config = dict(
    n_head=5,
    n_kv_head=5,
    norm='layernorm',
    norm_place='pre',
    rope_base=10000.0,
    bias='all',
    grad_clip=1.0,
    decay_fraction=0.679,
    batch_tokens=65536,
    train_tokens=901800000,
    dataset='wikipedia_en',
)
Each number is 500 + 40 x the weight over its row's rms, rounded and kept within 0 to 999. Layers, rows and columns count from 0. Numbers have three digits each. The size before them is the row's rms in percent of the matrix's.

# up: layer 3 MLP up, 2560x640, rms 0.101, rows 2186-2267, columns 80-159
# down: layer 3 MLP down (transposed), 2560x640, rms 0.0512, rows 2186-2266, columns 80-159
up2186 101:515509457456555495545553561520428466455574487442456499503485457495524531477449519469520537458447457470493470531531526504542448515507544525467425500511440490516422507452448472533480571558585464512513587459486540483519513515501519548509493532
down2186 106:509494500498515484427465485506536488461512540502543540575497502454511516471542453562477514447532515488475538463560422551504460501447519465467514538519541512489476439526516486562433579473474459473449471490486524517531558492487480460469450445
up2187 090:424495551518491496505550588530503523430561515547511450550522525399526418469513523498429504483524528481512430514503503554467541537490530458536491481524540482527475475462499515529504552512513522452518493510440475579536493467520440508463490447
down2187 090:592482545496513552461507493455478525498493517443524468526506508425531457489461527537420475506524546493535508496534490544584553509480532545566534426494491494426528451476524517520508446534467535502450478580522468428488446528558479587480432525
up2188 092:538520489482500452519457469484527503417577525398542460454538527471460471469476504530429545475433476445580435552496536531529577505514493572500489517526469509516509513503453549444469489552521526515537462478551465494485460521442573551516576529
down2188 094:471563494491527486458529401586539468448473564473501497494531480442497519455546439536436501509502568527540431513518506517496499508556523436547464467534474459529495454538541642541491505528462572501456498500506457488491487500545498459494447507
up2189 103:395376468513585452492493425438499509584475583468497454444475500448478561476498494537513467453464485465495504502507539497546527460529576487501481545475447560567479454495537509493455516476530524473492469488455447521441542435510449499440429483
down2189 096:477561439407484501507473486497540512505543464519485461500462507482464461549432387432516565482475535545459514489500474517492453497488466546550444538533558472515601519456525517471536590497482485423354572452492516476510557498534484446487453488
up2190 100:514521540559442524470539460583496479568487544454482475426431496572503489463535584464463487568539495514452449509470527456519430563507488490544527491445456515501463466517530468442498450460531563477487511480579503573552515551489460491462514496
down2190 098:493449419491486451578508469491478480459495476569560515479484505553560487513531524489508431447463515464462452501463490551483525571561493492528534489476535529434432493449517512533535494512537535500502481515501516523497569500487471521562490562
up2191 102:484513556478509494511496526380558487499531531528513458411522443394543578517437517543450505462526512517521502538468608502436515482446489492545531476469472554449467547483509468483488456476511525507574503502548480409417512488456462491430547506
down2191 104:484390509473471479479470508501464579532509545477537507502463492559480479474535450530514469505453513461540527533460514535433513479476479478570467504529575503461519518512514519490475497489452420472491506525538485513490546450492516533480401474
up2192 105:510556530448482543417485444499528532500502490506467437468512491519516474520518389539491450517543533562530537537613464492466576496517525427565498496449469441470466521494464496512426506495529480474514490462515501431472514477481426441471500478
down2192 106:417449489492500548514482514470509482484519547486472588528442450576506482507518529592520556500546526518518502540494531494495553464526445401565484441503517422539455483543559542556506474518523488569497508503495509456600364456480442371504553425
up2193 088:497506494514538503457501511487485399544497539445511469546525634522519462475469381474444467504497458497433510540492483471507528495504465474538543513546448542475461560524521570555545473532438504446532433506380429461509480490458488499478477506
down2193 085:433504470466515489431469505528520517486537489532460497519592489574519549498487515473486512419482539512512560476485488547454437488493500512516579484550428456461548573445512534478524521511489520543467533449429481568522425481488505475475436514
up2194 107:492421487485499520528506486458517532560419481506546488435548529455471481477527512488517547491521516573489553506541428554452527468434494486514429493511500533501492470549527486513500557449540515501545476560549504454465550544524472445565584503
down2194 104:452556576509532508497484473472537603473504511534533487525461461520473510504495419528519496520460455462463474515471515440476520501508458469488511570547543507496603538574544514483528495451431516515532551542528484507512507507499490500510516478
up2195 108:477596557505567469436528478499487581470438488477506493454514513484535491543473525547540487499511500497553528547473495493479466447521416577523455566445517526480537574445492523471520545497497500470461521506434526503421505452454548488390489474
down2195 104:501563494514455485517500573472570474465478551506560431536484566473510481493472479448455459444547488537543459528466526502506528478550508559504526580461511449481492528561492564477490478555461529555592584494547441502477547501537520549470531510
up2196 114:433510479503472468517438486481473504468527535512547504515566490493456485424477518543507571486495454500425396585542565504507538501542503542493515450503469447470477481551537514526532486485496534554520552510475440532511609516537550470457431387
down2196 106:534459494498510409521509515462515547506528471523585482546433467487505478467461471484545492466491530491530537431556492492557453517522512504452472518537582446475480456512439500494565572464493516481530554506549459532479478474477460538445528541
up2197 105:454488519480490516589572467398557477519510563463530497522499536518530526473540454530460461524552478533542531566511550537444523499447494436422454521502485430494499522530526501549399456507458520457478480450444442530481393562555495469487462489
down2197 106:558527539507517519473446488442552473515504519464496466462511538511465517496530409535498507525452511564450456493475583516493538554454563465566503543514482443525396500462551496486476493529443457606474517478462501488576433498493507463509463412
up2198 104:440473505548519519514574495486448496424488497438490501469520495547513521461379484454519447496475529563466505451451485450492478500560487473518511503453488466508582421499493534484518475531505535516476429557521501450521489507456498490535523574
down2198 111:481468521517581461454551467522521594488486438463503505535491464541576533475548454473535523558493426543565484472529498508545543556521467490511504494512508489539446563491515544494507529487527445568539475457524453470484435517498484539506416549
up2199 105:528643518522495427498475535488526563410462521526530498493562419501455467511437482480556377503508541514595495500496597533505486543490626476562517452559455463466532427549513543505448420470489508472519520497470447504470481530491527485548480434
down2199 110:527550505554453476502515477540522474478480505512495495510525493491515458492499477417497449477505533550501465473459558476441594542554584549522393444482469474493521515485542516506489514452472528511549490500521481515547452534477571570449522573
up2200 118:442491562492507552524520513538463563522528482560532520548557486472472482504456491489495565547495513550471528444478514518585485448511549510479470444553485437512569439533521533517543509604487432473492457488503504482445557515487501527484495466
down2200 125:521437496469506497504427499584521521533557527536490580565523462508434457507529467516442550404466575556524545512474543473534559475479448496537508491528462555471520445527440512584464546552528521510509398534569486574548469436455487528480520445
up2201 100:475497475473508536429561417546535504445514524491457491502502472528539483471501450522498448413520533463496525567429447514464527474540513491526387544504444486474532508533514458544485526480472498497515457448460540510590453490500544537537486568
down2201 097:482465517495466492465489514500525424511548462455472512497480539491596501488496587502490504455484548545510539503473447499543569515512546524532578546524417535502486515506512500524524529489524549465511412548560541514450496502579416453535502500
up2202 106:509467538469513518502543569440541476509457584476537487528479506456498546457526552455549499492490540482540444487477451483449516471481549486475466488480584555470508479534456492527506517465454530472510486485500510477502467415546490529493539510
down2202 105:531461462525522461520530526521577442504490557483483499528500517503530477567533547442470504531485456392500474502467529508502570481538484446503489515500539561526474461477569474510521430500582548511455507541497514513520526510512477514574464505
up2203 096:489494496528471459496498582526467402563541554502469451464544519470530545531486614550537517575524533531485445499497535563531485543522463552586471514456467529477553524513471453532526463471469487498533512515457563513461459601524496499505515496
down2203 100:520486577478501438515501509551477468484495463487452505565486446517493458494544542556516508537536500478515496434440515532511474444511453508523494469463445528520515500524453423494540502462471497551553485464499516546494428504428542505474445454
up2204 095:481426494519544517489478446556532471511487599552475529551497509451477490497426493580464533467435544532517445527534495557494427433541545558553469509537554552506512504500494501486420510529505551570571509534536509511495637530518574501518548545
down2204 095:486534511539471488454547498476556543508516477505489483464453555527495499497538517517527492511514463510525487431545430510442528534429487471479550453523487485518424489553523514527556545518499480448453471436503550447489474488502489510470522491
up2205 094:477531554463525584545484514483519566522523548445497528489534507463473499572464434502563539491543484543446508468493512562462492477475449498486564530474544545462496522500569492522508467460520557530514524433421499469558540502483440526485466506
down2205 095:573519512478482534550490513463505459468425503514526453456600471455516514517457469515563542478486502501399473462426504521569449472534563519499524494446518497438456564464481478503576511504472548505482515509517442552516477409576481511462516486
up2206 089:499470502409441528446586504517555538469509515521508491456460467455507443447462429525524515475506532504504462548426527543510536510472543574507620514560526510482490513501477494442507442515516483499553456531539539460466462484512563581485527488
down2206 084:396434456514469472423504452561472587494514550439523513500542505485418505409458424500436491533416462494540500375477536479432550459536528509514450525527491489464449470468594495454523552471476444512475491494446567431500540577471513460525590529
up2207 099:528467521488522525518496489505477471540521578532540568468532521478503477506526503572471538498552525506544513558523420486464613519482482521443475434532501533579481505497500502503494541524511504456457478487538526464506511502549442506502464513
down2207 098:460451457483522473497498504487526535567383427485460461447513487551479495480472527498464483408518448575525531479488479456478555497496484565595566473571537493514490503524464483496490477456498445329457534523511502530480549477431456463451458525
up2208 102:487516484470515498485558500502511458545493486562482480512500519483582480482555472524519546448459489459446475432484506501427518538473510607518512477445461533474519558525498589437496457510534501524520437505473492492429500485507509565448470489
down2208 101:477460524481485501509441539449484442481448470598532525528528444454557548520472452545482510502453489499504459500492517513373507526574511487508536486462436513470558558460490612508464480454530483526494414528458557486487429452444546536487596514
up2209 104:472516483560549484515516485495478495467431528499484496527492521495514519480508547428564506456556522482443535451562503518479457520440481508518541509482484471462369492497551547545537504473501495498532516471486579423550539525429519433513591502
down2209 110:498540479534465441529477470444520455474566552453511447528468487467514490501477542486554597542552527526517503482477584446508479458501443517546554484507532462527574508474417468476505491565498507502482465512577498439451535495474598545508483492
up2210 109:542516554482513463488556575498456578490512479516483513555513491458523491516493451548496573470512489498483537530538511533522521507421508508499548540464407542502446420515402542484516526438512513423459575520528511498541446541470472520513489459
down2210 109:456542532458478477510489555513556592479523477472516496467550523455485461567464549515545495506568573462415534518546576510482406480531474471523465521515530427494551508500453538446533589550529483447503527473527496466497466471500555527483506472
up2211 109:501443436484554551495500461522544503507552513533559450430486524461481418499443515554469524510520521575555602509472562559516530557522579492562478504511481534511487463453473440509484530529472458499455491494431526533503561471488528480430466536
down2211 107:546480500448499521494486444455507623488518499481478377506448575552462500501512492586451455463459460509492476495514448604452537550519489541433540521554528499555485539504486532449427525539436512558560536555474542511478505513506543543428508520
up2212 094:502538484548494492506539479475564514545482509475545495489478541552489499484483546503526542460494426474452516493494501487393489466516469511470541424419461538469532553470535481602494521481515470465472463523523514561494567515457499512384436523
down2212 094:443512469492511515532517481492510552472544535475518565545477516451530454450529414505530479535444586537454467585442536513467470448468558478589503502540485522465476532541532498500486580486493563527513566498598455494462438502570468413529503507
up2213 108:502523497485538500515523526394568462492486527523496495511490504539449521542498495443510477492464498559522495483584521509507530486544486511547463515531517479513527472589430530475416500482481507542530464518517461418521507556524498417558524530
down2213 106:526506479549512540475501500534470545496523509531557581561506540562453582500535592534506508540517522473524442485482546501493433439493517485453461538423490464500502546490450482430532434537457540479549507535517510483459500482494554573478586532
up2214 101:469472459479463588483483520496514486493476523498543484462628495490518530477531558469494431551444536609490539492525547466509485592528553473485553492470467474490429526544477505466439455577499544486497474470468571456509401486525545547469436541
down2214 099:463536487561548455550501502515520556537475465522477453530505440490509567512504456500558461449580480437498442420471494459548541480454467539474464467489503475468540489431455494447522560495486537481446484525520545536475540466494463449542536555
up2215 111:538610454526531483494503456484524524459519525505488522473432475493552482560466450449505512460417539455418631493429563454489566478506480544488546456454499472491465529504451476486551497486452545441469588524541521547465507477517570523474483477
down2215 109:535544473431495389499535516511488444468526469511515521523505495525453549478470420481543459528468418455469530472529475508496478484526463531521488432544551553407478411528519542514537469578457506433525506572558469514435508500523526581483545451
up2216 096:462471468543495481444459518519440486495485464519452456465459494497503460530386502543519483431435569564422504490478564458511550512547452455521496448499509434495533461502512481490447517515535483534473503532511478616488546443525467538406404509
down2216 095:537518539489518504462504581502546507488525452537488479493512472529448518483522490509488537528475485548479472603505487517526497440417507416506536479511484455473503456497494513442543503536492489491484570481521541556508533506474367520520548532
up2217 101:482480490488535510421521457468539510524532447467509468430498477548538577501561532526543456519488521491448534529460478527515496524452497578527542527572488502484527573464488564422520595484542454532505504558487464498486451494474541511498511547
down2217 099:474487497485499498471512476508548488552518549549488504541454499516488588499475557527473431468472450563443458489463459521491534494550497457443525510484483517517431490492520458465457465471430488510499478530511531544484457496474545492592513472
up2218 100:561501485493549511463461461418483472467480493511409577520524487494565534472507506454480420443524524521468490516543578504546524468564405484501501517433557433536539446485477519493485417496459544549468514526498507489480406523487498476483467490
down2218 093:556541526433510484548545466505521591552528460605456505486537568606500530496498478407540527435450526572537527503442515539451474557463579573485507491500489539505500606476504518436554483525424467449485509490500525517515474533532535490466506495
up2219 097:459489545480497453529437446515489472583465409498521497511511470480571501517539452487518422467520456504519527469419585492442561484529545436539560476471518461548537441485492487520500452543479538427443493513527527513484508481528481546467499407
down2219 099:444485496552480494519453514447454494498518510472553542526463518456489582465527477517500518471567503465471455495553478528516569455484498504478477475498483502535522479503486505472438545491498511514548480475422527536518475523488452497450523527
up2220 095:540570366538472544570564486509536524554568483456485516543554481553438580515532491459458507533527534448483572495485526511501535554482455502455451533538532523466513556511503533426479462476497487567432505495519435469513456486396470488483532537
down2220 093:567510435517500443567529473521479534525485510488454508549496499488512534484493529535464524495461474527502502519472547466476488488408563498484503453489508491485506527557466460482486574537510498522525455513552482470444505545498564555552565479
up2221 094:547545435525484494458518494487466536536485498512542402443501539512469477508526461416501533559564464513514490482567502497466504470569524576433421522458526595497511439576468546545463470514499531555523523515517538454488529502529499537519425509
down2221 094:547442470431513534474503547557520543482567430555517572540550549476504565461570497479508498460460528514574555547526434488494474483468568435462550530525466419395487508553498456505469434486476606503467487547471445525446483534410512518476539451
up2222 093:588510512481485545484534480520490535509423472476559504554512560545468554492546475499513504542479555542481429557513496378419489474458547501435499407517465532485524514510538503506425546555463519516578490563551447554487469532548470479527522525
down2222 095:475533472485482446513491477550532376510450501490502553465564597571495455515539577511427442548484533480523555547454493529583438441542547492460573498543571507498501536445570450441465527569507534563573539477474525583409446531432498555570512510
up2223 099:453453494509521469567433563497448570487528571492476477492492436581549413534566460567531520493499523475510480508441441516547466490468489478549560539498524485491592470507512508511483513463538466507465485423464546429523550536519496520515460494
down2223 101:533480468543533523494529536476592424465553558476462570511518479501476532604490533517533408442478532501499477504534504543542498499528532527501517447541516436454543490478468503553499426511501526467535495462568485533442564512482480451443464471
up2224 088:519497535514476469505548526461487496465521576488557513550591554568475523432515579534524542489487486538416478521511513506466463551543509466479480470500535554558549476486503483445554434487525428456489502468588538505529507489508489585400441521
down2224 092:485551569543551521547495482478541511431570485536548503475501475532492575488570472490477523510515477512435486513520508551529456502504567464464489491493512535443537522450452537475538483497518379466473515462523596496486477474465511541500507448
up2225 091:469457513543494448508548502478521496476535520447468406488385550496506512523496528505450503558561524521492464529597529459509526494400534545506445577439498489496508527498472481508431467510520591478424517546520425517465476551518559480521515487
down2225 087:497446437493553525467480515473510358517505541558463461451519548465452487562464475503509435546521532470421450477481479578547501507521458513511522482449563540554542494528435508545524445506500513478583509512477445489505515463421481509505556441
up2226 093:485499493593422443537560494517514509457496555408511490586450464461509528527461490502575468493481514472506484487510491487503471432513501477450480482528524507464540511447483511489476459477474475403523558457493415473538538527475447509527489522
down2226 094:564491489558396553565461507504442488567479566538473489487455551418519524479560496503472419504484515539545582510523469468494482490538525413542511489504488539498452533536503537472488523504456480525474498524553541513492484444493500524501517431
up2227 095:547469456480553541450531518531392488481513485539545467502484478457502545476441531458482506519561523484508433538503505490526582602439449501529428561502508534509537555430526512468448514541527434497509416467586467411572483478524470490501476578
down2227 095:526548416529534484497529520504614527509513541464492520493515449474468479530491422468494528547528429459527494460481492447537505426405530566504492450488461484511476504591483529482456488539471524544504514604478524481472582508483434489529498470
up2228 096:494521526504525489476529495522463482507554495499490573539534508476511555470505530494525531500537575455533536448539426471535527526529590574511484497502468470450530435428485408519551517471518496451460528428433492448516480451477521480548464581
down2228 092:468436527566496541489531481501428477470492509500488482505432482532472459460490486472454443430578440495558512518481541573512505523567476500525480495538427487575518499481517508487503503454438503486554450568483497486462553524415488446542551588
up2229 112:479480501507523578512503531463537392494435519546589504439520557448501521467444465454519481498593453507523491520545505510516479466470471508515593500483457561482525473526505537435502483584467480449518542478482549523497508522571523523472472448
down2229 113:561514530494530466440530516491470459482479495455524535564543452534528533404466467466403453576511516463553441461538490488463495454479498432535526399444517540538429489439531527463527548531494514495424465481399510471543469521511470523488497512
up2230 103:500481518530533516490434543536475527532462514468506535539426506473486419519510572478495475509496560518562412570484443561455598592459527413472507552530542498542568497603446457460481522500496440528524520465549510486469538479550447524506514394
down2230 106:547540516444583481528497441490520503547555535510544521502387573541471456498480519499513481464553522550502525500535482522443492518502487468433460538553475470491496530544500521438500521452505526440520521518492567484506541453578494558498453466
up2231 104:555504543443448428521472539514491478481488492514471527436544469507454462479514483432453456499572590569500485514541491495487502475534463469499508505459493598522503528515503514524515520531500542550506429519526448579551465444473441551605554489
down2231 110:487568491503429439491482471563491421480474475467490479373523499506504514551506511506497473565505536485524472471458457540482553460512437465510560496524461517432438460544469495461485440447569510444470535468488451443590514564527501478482436549
up2232 098:486477457480481527567416476492468473553542521543461490449525469555507519506517526496448550449529519597470459553560494441495487508461430498523452598511489432461499410530477460450587527433481447532486478552472510509442455488461505483528469462
down2232 096:506556518500523542571583498501555545486452456494495450501566496443498566463489503541421438562487433481546500451495451456476477456607478548457501483544473465502433468470560511504510526582490502562507514500424513526474528508463476508559384576
up2233 093:494514424495513461492481537541565519455477491475531523534496472517504517485515494475409502453466479459539480461487543510482529486531528505469545550578487531453530432485483495521518471563473507440490505531476527422531478474593508456493503519
down2233 094:514521529490491476473482468525572457451512585518542543508488535506512535475524422415539445568518497497590548527520507469436509484485520426519454552513493563404525512516504470488532515462510583535485492604463474559488532559568489518467498525
up2234 089:548478491444462497491470556610489495503485509509538502489446523570491502559533568463486476510547417551545502511548558486491502476506536464455549580532519474504495469518475498513382567511520513435469471504489474536503458506467453460534532496
down2234 090:524479476538503509496579494473520477477457566526491516515456493495525426461538426566429495521497496500492438425495507491606603451549435499565587574479578444504453469513552511497481506527478483578501491470465504490536424510473464547430490430
up2235 093:471478501505491504509508503608478498474490497537482482577450534491374539546476495480543534494465469521604524460470510476460513547514515575477489456509494494541536566530520526504516458472477496544547558518533468539433512476533436499476462488
down2235 096:564510496476511513506478504590502490472525523532540543486470451447469546478420521408500559519483462566547539492515541462515543565531489482515448486491570542471493580516491469497520482458482475517488465452516478557499570530471504469483514486
up2236 097:457499479532507450477502515462488504638444510461488543521476456547493441466542515515467426575508520575466451557540544454507594479540468534450514463489503491508576477580522429566568475498572465534497467488517626499540448459400552557474471465
down2236 097:578487531470520520518494509487502490477572514485481538468510535449542442441432532462482496458509456514496525406475460433479465495502532539532439482521519488521464422516472508454487531505456471446508541541557464564516514595518439444500409487
up2237 106:513462521529514481466548497465488528550494482540517431537499455447468503579493466504561460519491546412481533574475536474476454585437556452514483489476450511484494508513490488478512506532576541546475481489433472526530422498532495464450524463
down2237 107:442518540471418469552465549477531465499436449525497519461517445470515493414503533475557529455469504565469396443565486542455553537512492575524497518447522498490470457457490486474487561465491532475488505515493421466490522547514517519519520459
up2238 110:459413463506510530531501507522452454506502549439480501480545494526458497466414438506502468501420518550440501489477497451512554547530473492550516467547500500492563515417513555470595482533480471487487496531507483500542519542500495575492446565
down2238 110:532415433508502493543491479493561460529480462464549496437493488498440513550610504482542488469545486521446491496441506494506506473531590531516543431511509484544460431507545509505510529514517494447465458473483493520501505543480498525478456529
up2239 101:513499485507492471434540417547489535427455479460466472494502498423505532446499454493507519542469442517532524507461486532538479531530493496513484543467433542495404452517511521497509552574542526434456479522473529480511491532495512463569489512
down2239 102:484464486458515481523515448549561467460534394537509555435474437438537511503507437465519531454518523518544598426468596442528451459452503504484558493460541560562472608497542459403480507542570509511525451539527553464475411512524491483491446462
up2240 103:461493513417466469518442508484427471562490517483508416494506491499458436542480437548480474488469587501502430521475544458565563554487522512500449454490475504499553476475525467539514488570529577522467500474521564464544487526457507470457566554
down2240 101:550421502493450531562515484524502479477467517501521539455490492459573599503514518507516513499436516482542513571510515467485402522501470476488511456545543434517498479442498523545568552510429534534430562462553518475424448467494532538495478409
up2241 116:558547503502507562506483476500566564533474494575526535527469470512490458543444506442557474492611519493503524473512428523527569498561510474523488470408537512499585357512511597509551501550485485457596454525440444547527519479513490514529578501
down2241 109:515513536522481492482514462586491519442428519440454503521534477368522538467483522525518528505499588560551484570459438452476516485504483508501493525514441585484468467431540422518498485533584503449497427493460490538578486435544430494518499525
up2242 094:556520478451525434478520496493500422469455558389497507413573513481549509486461503461500456552590511530508523501491498540474499458515527450614471524557549459464576500551505461541485479477507476477401498544413537478501522578490502431509521497
down2242 092:561500525498512587449467533511561469457550442516521544588475459525410416438548468504438528487482502471536507522456554464496465500488535529483530490540479471579512524485505439493485511531489455531385537506519429582525521468586513532484512484
up2243 107:450535502516473547561550547543516514449510492479435511450528516476488525470496449482503578467521482473563497464430493456478458506492541471480497438498499447510546481504521475489504452471481498501523455462516522484537470489560576478514478590
down2243 103:482506477452593481549479527436551520503533493521511529459506492446510511523507488521540496447455499446464509529541471547520538563472432492593513591500560517463543461491483486515509460419460525442544549404470534494610491547497493492529569459
up2244 104:453553509576506461522507480491506537581548473458498470626524545442476408555475499561482375550602539528505546496532470576460486520509517522515486498537413497444505470496442565495558470493496503479473512528508501476574499437587505536471553531
down2244 100:455472526420505442431527444468489508469446509522494570471485596494521498612476501427509392512597431515529509499525500518441404558486546488480519388518508502533488483535460494526494458542545397637529494458546539502555490437566476485542499477
up2245 091:455465504582474506526508463410529545517588521507526475576399482486566456587464501504445507432502516549477486482441479474478482459480464590531497510493539529485522479490560460398504544525573551503479472546515457501544508453551476587554504515
down2245 097:486558515539499487455471512462523518511495489565463501478523568481537454475530469468513519520486528586478469511502503514528581524467475448536503438510511516505454536571611533539573511507507503442511455456482477531491467442508442499505499528
up2246 104:476538515507483499507455549475514527552509532446455484527466484516476489519489558456489532472490449514518515482525541484454458522555489517487500506474479505566450407502602501454458507529562421499508467441504512531506427502468460485475490436
down2246 111:548539569491484476486452508481569441516536517617521539481512494517521524540497533496548520507509489496532548497464500471498494501516473555483463472455479515552457469525519496450497492460539491604467530517494434541506542531527532534518478586
up2247 102:526465518516571468556552496485467546560536509468512545566543519504430558529499508522519435561475512469475515454482486498513530555511428534536558512475483464566496440493479561559479555518520537511471479442496483450438480476459498512475533574
down2247 108:488449478463541393512521504514511569445543466398501531539517512553459503590523493484512473467535532449471523510507558521502502445516460525551394557469501506474519439462526584479486538527450541458510514539492463476547521511479468497478468589
up2248 091:508469475519516571571508543554491484490537460527477475486504489543558522491543528461483447573457491461429466563454483461427504514440443493497534483501539414473557498447492454545510574505542483435446522435476466510503628540558527501481519491
down2248 092:462500534547440474542478436496520572509491483516516504469539413511514483472461420552522511509496452514500503488526625562495454483564474542486463543458552500507495554500480476503513511416486470543562530537525539546513493469462563523564536505
up2249 097:500580468505524426467533506518422546453515500455498501479494512445555485481442503536540476478535533536472543485477445483519466455617496531445499441550486468504526511508434477483496484511535540569394559554481506564531502520463493475521529495
down2249 095:598541513471548456445489512498466455543494468498518547501522505526481486464497514518506488476501493467453533495516487418428517451444489502512501427481533481493477503517541422474478489512559511439561468521506545525466444446501507541504508461
up2250 094:544434566517407525486482443508567544517462415486513478499514500471528475487598533532454540416534531530418525521520552514518506441495535474456504480526501580511492502519509489485491477473551466531504447441579474549473448462506548540471493481
down2250 092:531505486496512493494517561457518527550467528502490557536522470456561476429556473465471410461522523464565507479462434522558515542566478568518460528486591517513545455496520442483514566493493481510589537594454495507553562482472423416479489522
up2251 100:435458556596528518466532535464516491571485469482486561553523500468545506487447542465479397511498505536587557497441534568434450471531547527440480548483460506513502544448491536518562523455450485487539509471590548519485462512466523483535501549
down2251 102:496473468530469510526484495507453493445533481480500477524476551476421502529537507595519508437533480463502520518484487498500549538624462483534474486496545500466512556506489499492578500543504485472461586510487531536540497489477518460521487485
up2252 100:496502497486534461485535481504428448518497422516448542476486452442493496532495462587538445438494536431478529521514455486510470446470511492546498562478535492539518563442389437485451544556533454506504496481468427550444470536424491537534609494
down2252 102:533566482407465445526468503521436443390491461551544469531544478477431495488496496496486508479510545559488510499530460537438504510479533483543483483448531572565464539495485437489481498541512540463447486490489435483477516560476498457475555516
up2253 112:508433505498441442457573484539447459500567486532459472399508415435506518438392601522517480530462463485455494559435483486568515511496454552436473503516437488465499439505477512509516474485470506507438522459477482518550441496459492425536552499
down2253 113:551472495455552607498507494481470476634482533579479528458551579545497510555484509528491515539517494498451541479470455498520529448507590450473494504472493483498515470528431558505489523526527513501559464453530529468494544531485493536479463466
up2254 087:471442463509526523536519546427516494445489523473462488495445483534546511493481530548544532486506514531464561516397520482454490511527442538441532514458531376453478563530511454557509512555573468526486513485480518434437514422534558504452575567
down2254 085:489492541547508561515470486610507502469492513503548454542463568457448517496485544459468495512501467489410493531472481470389590493499450556483486522576522471572494512488501441487516545510494560452510456483457482509500507519477468491459448541
up2255 072:515563489584540517479494474559533526515487543451527476496550546472506502502372445488468484555480521549504536510456482379457557448512500481552475533448484455515544454535463475534514431530481475509485459478499542472502525512509509510488549554
down2255 067:479470520463564516471526516482531505544523503438508500493445532523483506450526476508496542536401581557520484541465511468507520480444421454514503483450519496477450516495419460489506481522531444480457477533549516507494453446476531552443511512
up2256 096:540539459433477542513474537482576521550474485487494516520522478488543474514553515514562510507519585495457552485538486481505515530501508509525472503477523505498510475473490459488436560485490538478491417361511518493472489454539464460524584546
down2256 097:534499557567468535412471488513520536468451519503487488537498540504484506453460479588553417517538450480533553506465575544470438484478459568567464491481519469437512474554483558467552507517545542546442578513484544477484519507506549546494510527
up2257 107:458505468543591494424477534594453458546498482489444462522505519499566499516484462490453440526438525531504541488533511464476478525491529440511495511511444500525469523533491587574452478475504507598524526444468430473452495451493479441501449512
down2257 110:554515501448465507549521520518398591511580586561411445491513500552466538495386549518565483486481495479506520450472532514500509487544453416546520525564561458526509492561511446500464458434501439568525515480411493528503510516516488522456509458
up2258 093:601478493483485441553529529552457559521570504494532478522494487469506481489508535429493514537481508560450543492404459467489523577542440460510509477512456463477502497463512446469523513484580500456551477518492482517476610537501491568500548515
down2258 103:501444514492504547468489530472512487496482471502485546480527543480526474455502528557553506464505467513480539498480480551556478530447484448533519466452457527455474543438484505551517399437449480493574506452458535485497509483553551515455548454
up2259 100:433567519500542431541501461525432475519484546465444474475466528515476535527538501492493555475469561500574528527482556526533448606519436485488472473569489504461536535556516455506447462531548496510470549453476474444553490466519548478499457467
down2259 105:492463474504568513536523487560469519458554508497471473467472499498470407516544517540550577417488492461482524510486477507480470498482396420476505506521489518496467461442511510522461513543444419565450511513502473568539485561534493501484454459
up2260 099:466469444455458554536538534483532485447536513561570563494486444443475471489499542499448452484438554455489438504502441474512514540500495564488496452544485447426439521504496487459514585490511521461443538507460525527469604449489446499539474548
down2260 100:481498512473441481417452503499491533437536489469515519420509433400518521431494544434511444511501545542558440460507502475453489501469492544488508544552489462487548445524495564502518492470481538479500509509516519519513446462539459546555498551
up2261 093:466453590508452494551506484544420537548460536518517461537475542502420509593445533577536504548569464573444559475459475487434440480477525509546496500562547528508507496440501440472540536539496525491469498510536552511513517495500508523527534531
down2261 091:517485467486517515445528502419492503563492472475534444500485427463480539507510542588485466526481418438518595521573546534504489429524470532465509555562489484486542515505549461505565547481475518536531538554513499469432520543518517533448444547
up2262 110:491523458518440501457461524497499483494511538477542460455530457489456498454487467524507464481483486414535473548474564532469525516465569477496555499515502524447502525567543549463449559492501447443474489517487527451457495545521472471481527488
down2262 109:472520482508527512484499439474571447513488519425520546442477483471442513517504460543504499512497468545541482517499465472478518512464483464497511570618564469523530494499518513499490436533585466464563580434563484550483489577560442522539540594
up2263 098:490485575517451513486524545492494449546519563522497480534549504454496562455545467492466520474556506513577493528501529480469499524527533465472418503424508514502474433480452504489554551574511504539523474473503513553489466487456505449507543504
down2263 099:549495510439558453496468481440438461473481501509476547487544558502585507493501572549527552506449547533436493477469499481465461417600545486481462471455516532497449552518542525428487514544481470438453560508462453525466447458526570517503519482
up2264 091:506501550495541511421506487458500517512489450487574449480474538496577479533540610486480530410431503471540519481469515396546457531474535483436511463552464520440502509557534465550453562468489497529539527540511491444431537482521536503524583440
down2264 091:562510451457481530535541519488473602495492493513547533443539550529442472511480507486461493490562553477508513544474448502513513479477461386482476455529477550510507544475532443513444552468501515509476436460506510504488498481501497503538553456
up2265 097:479531475514582496463436531491444528497524531511475544523492548550534544525503498489545472460486486471508519524537497532427416481478465511442531503509473479513501487558527505615441447506513497496392478422481408601444532485541554528457439447
down2265 101:539540533414491553485529535527548497552493433472390526526446499471542511465517484487473448569519506529523531509403510492507546478537531503497414476520481643509511496465452522545489560397495498534496486501532511482494515524538541511557600506
up2266 105:413500510567471531515539435471493403490467526503514549536485527502443514534540508530443511500497508473541534491464474487496469459498504487503498435497510520550507510482490498485560511461554494517567486502590442593424503483486428472464475442
down2266 105:488477479503571496442470534492514474487544488499545468490447486526462530523542522427440545555490477497481550489517427601507443532439562518558449553432581553553504473427418529439518501538490506595528445478433482565462545588508485504482407597
up2267 107:484471480602514548497516477460467548497487549514536427533446468575472567486491494553482466514462525489451518543503527492548484467576466484484550512490497461482505522493427491519482514445474550497496521564522531507524545473546535563517489438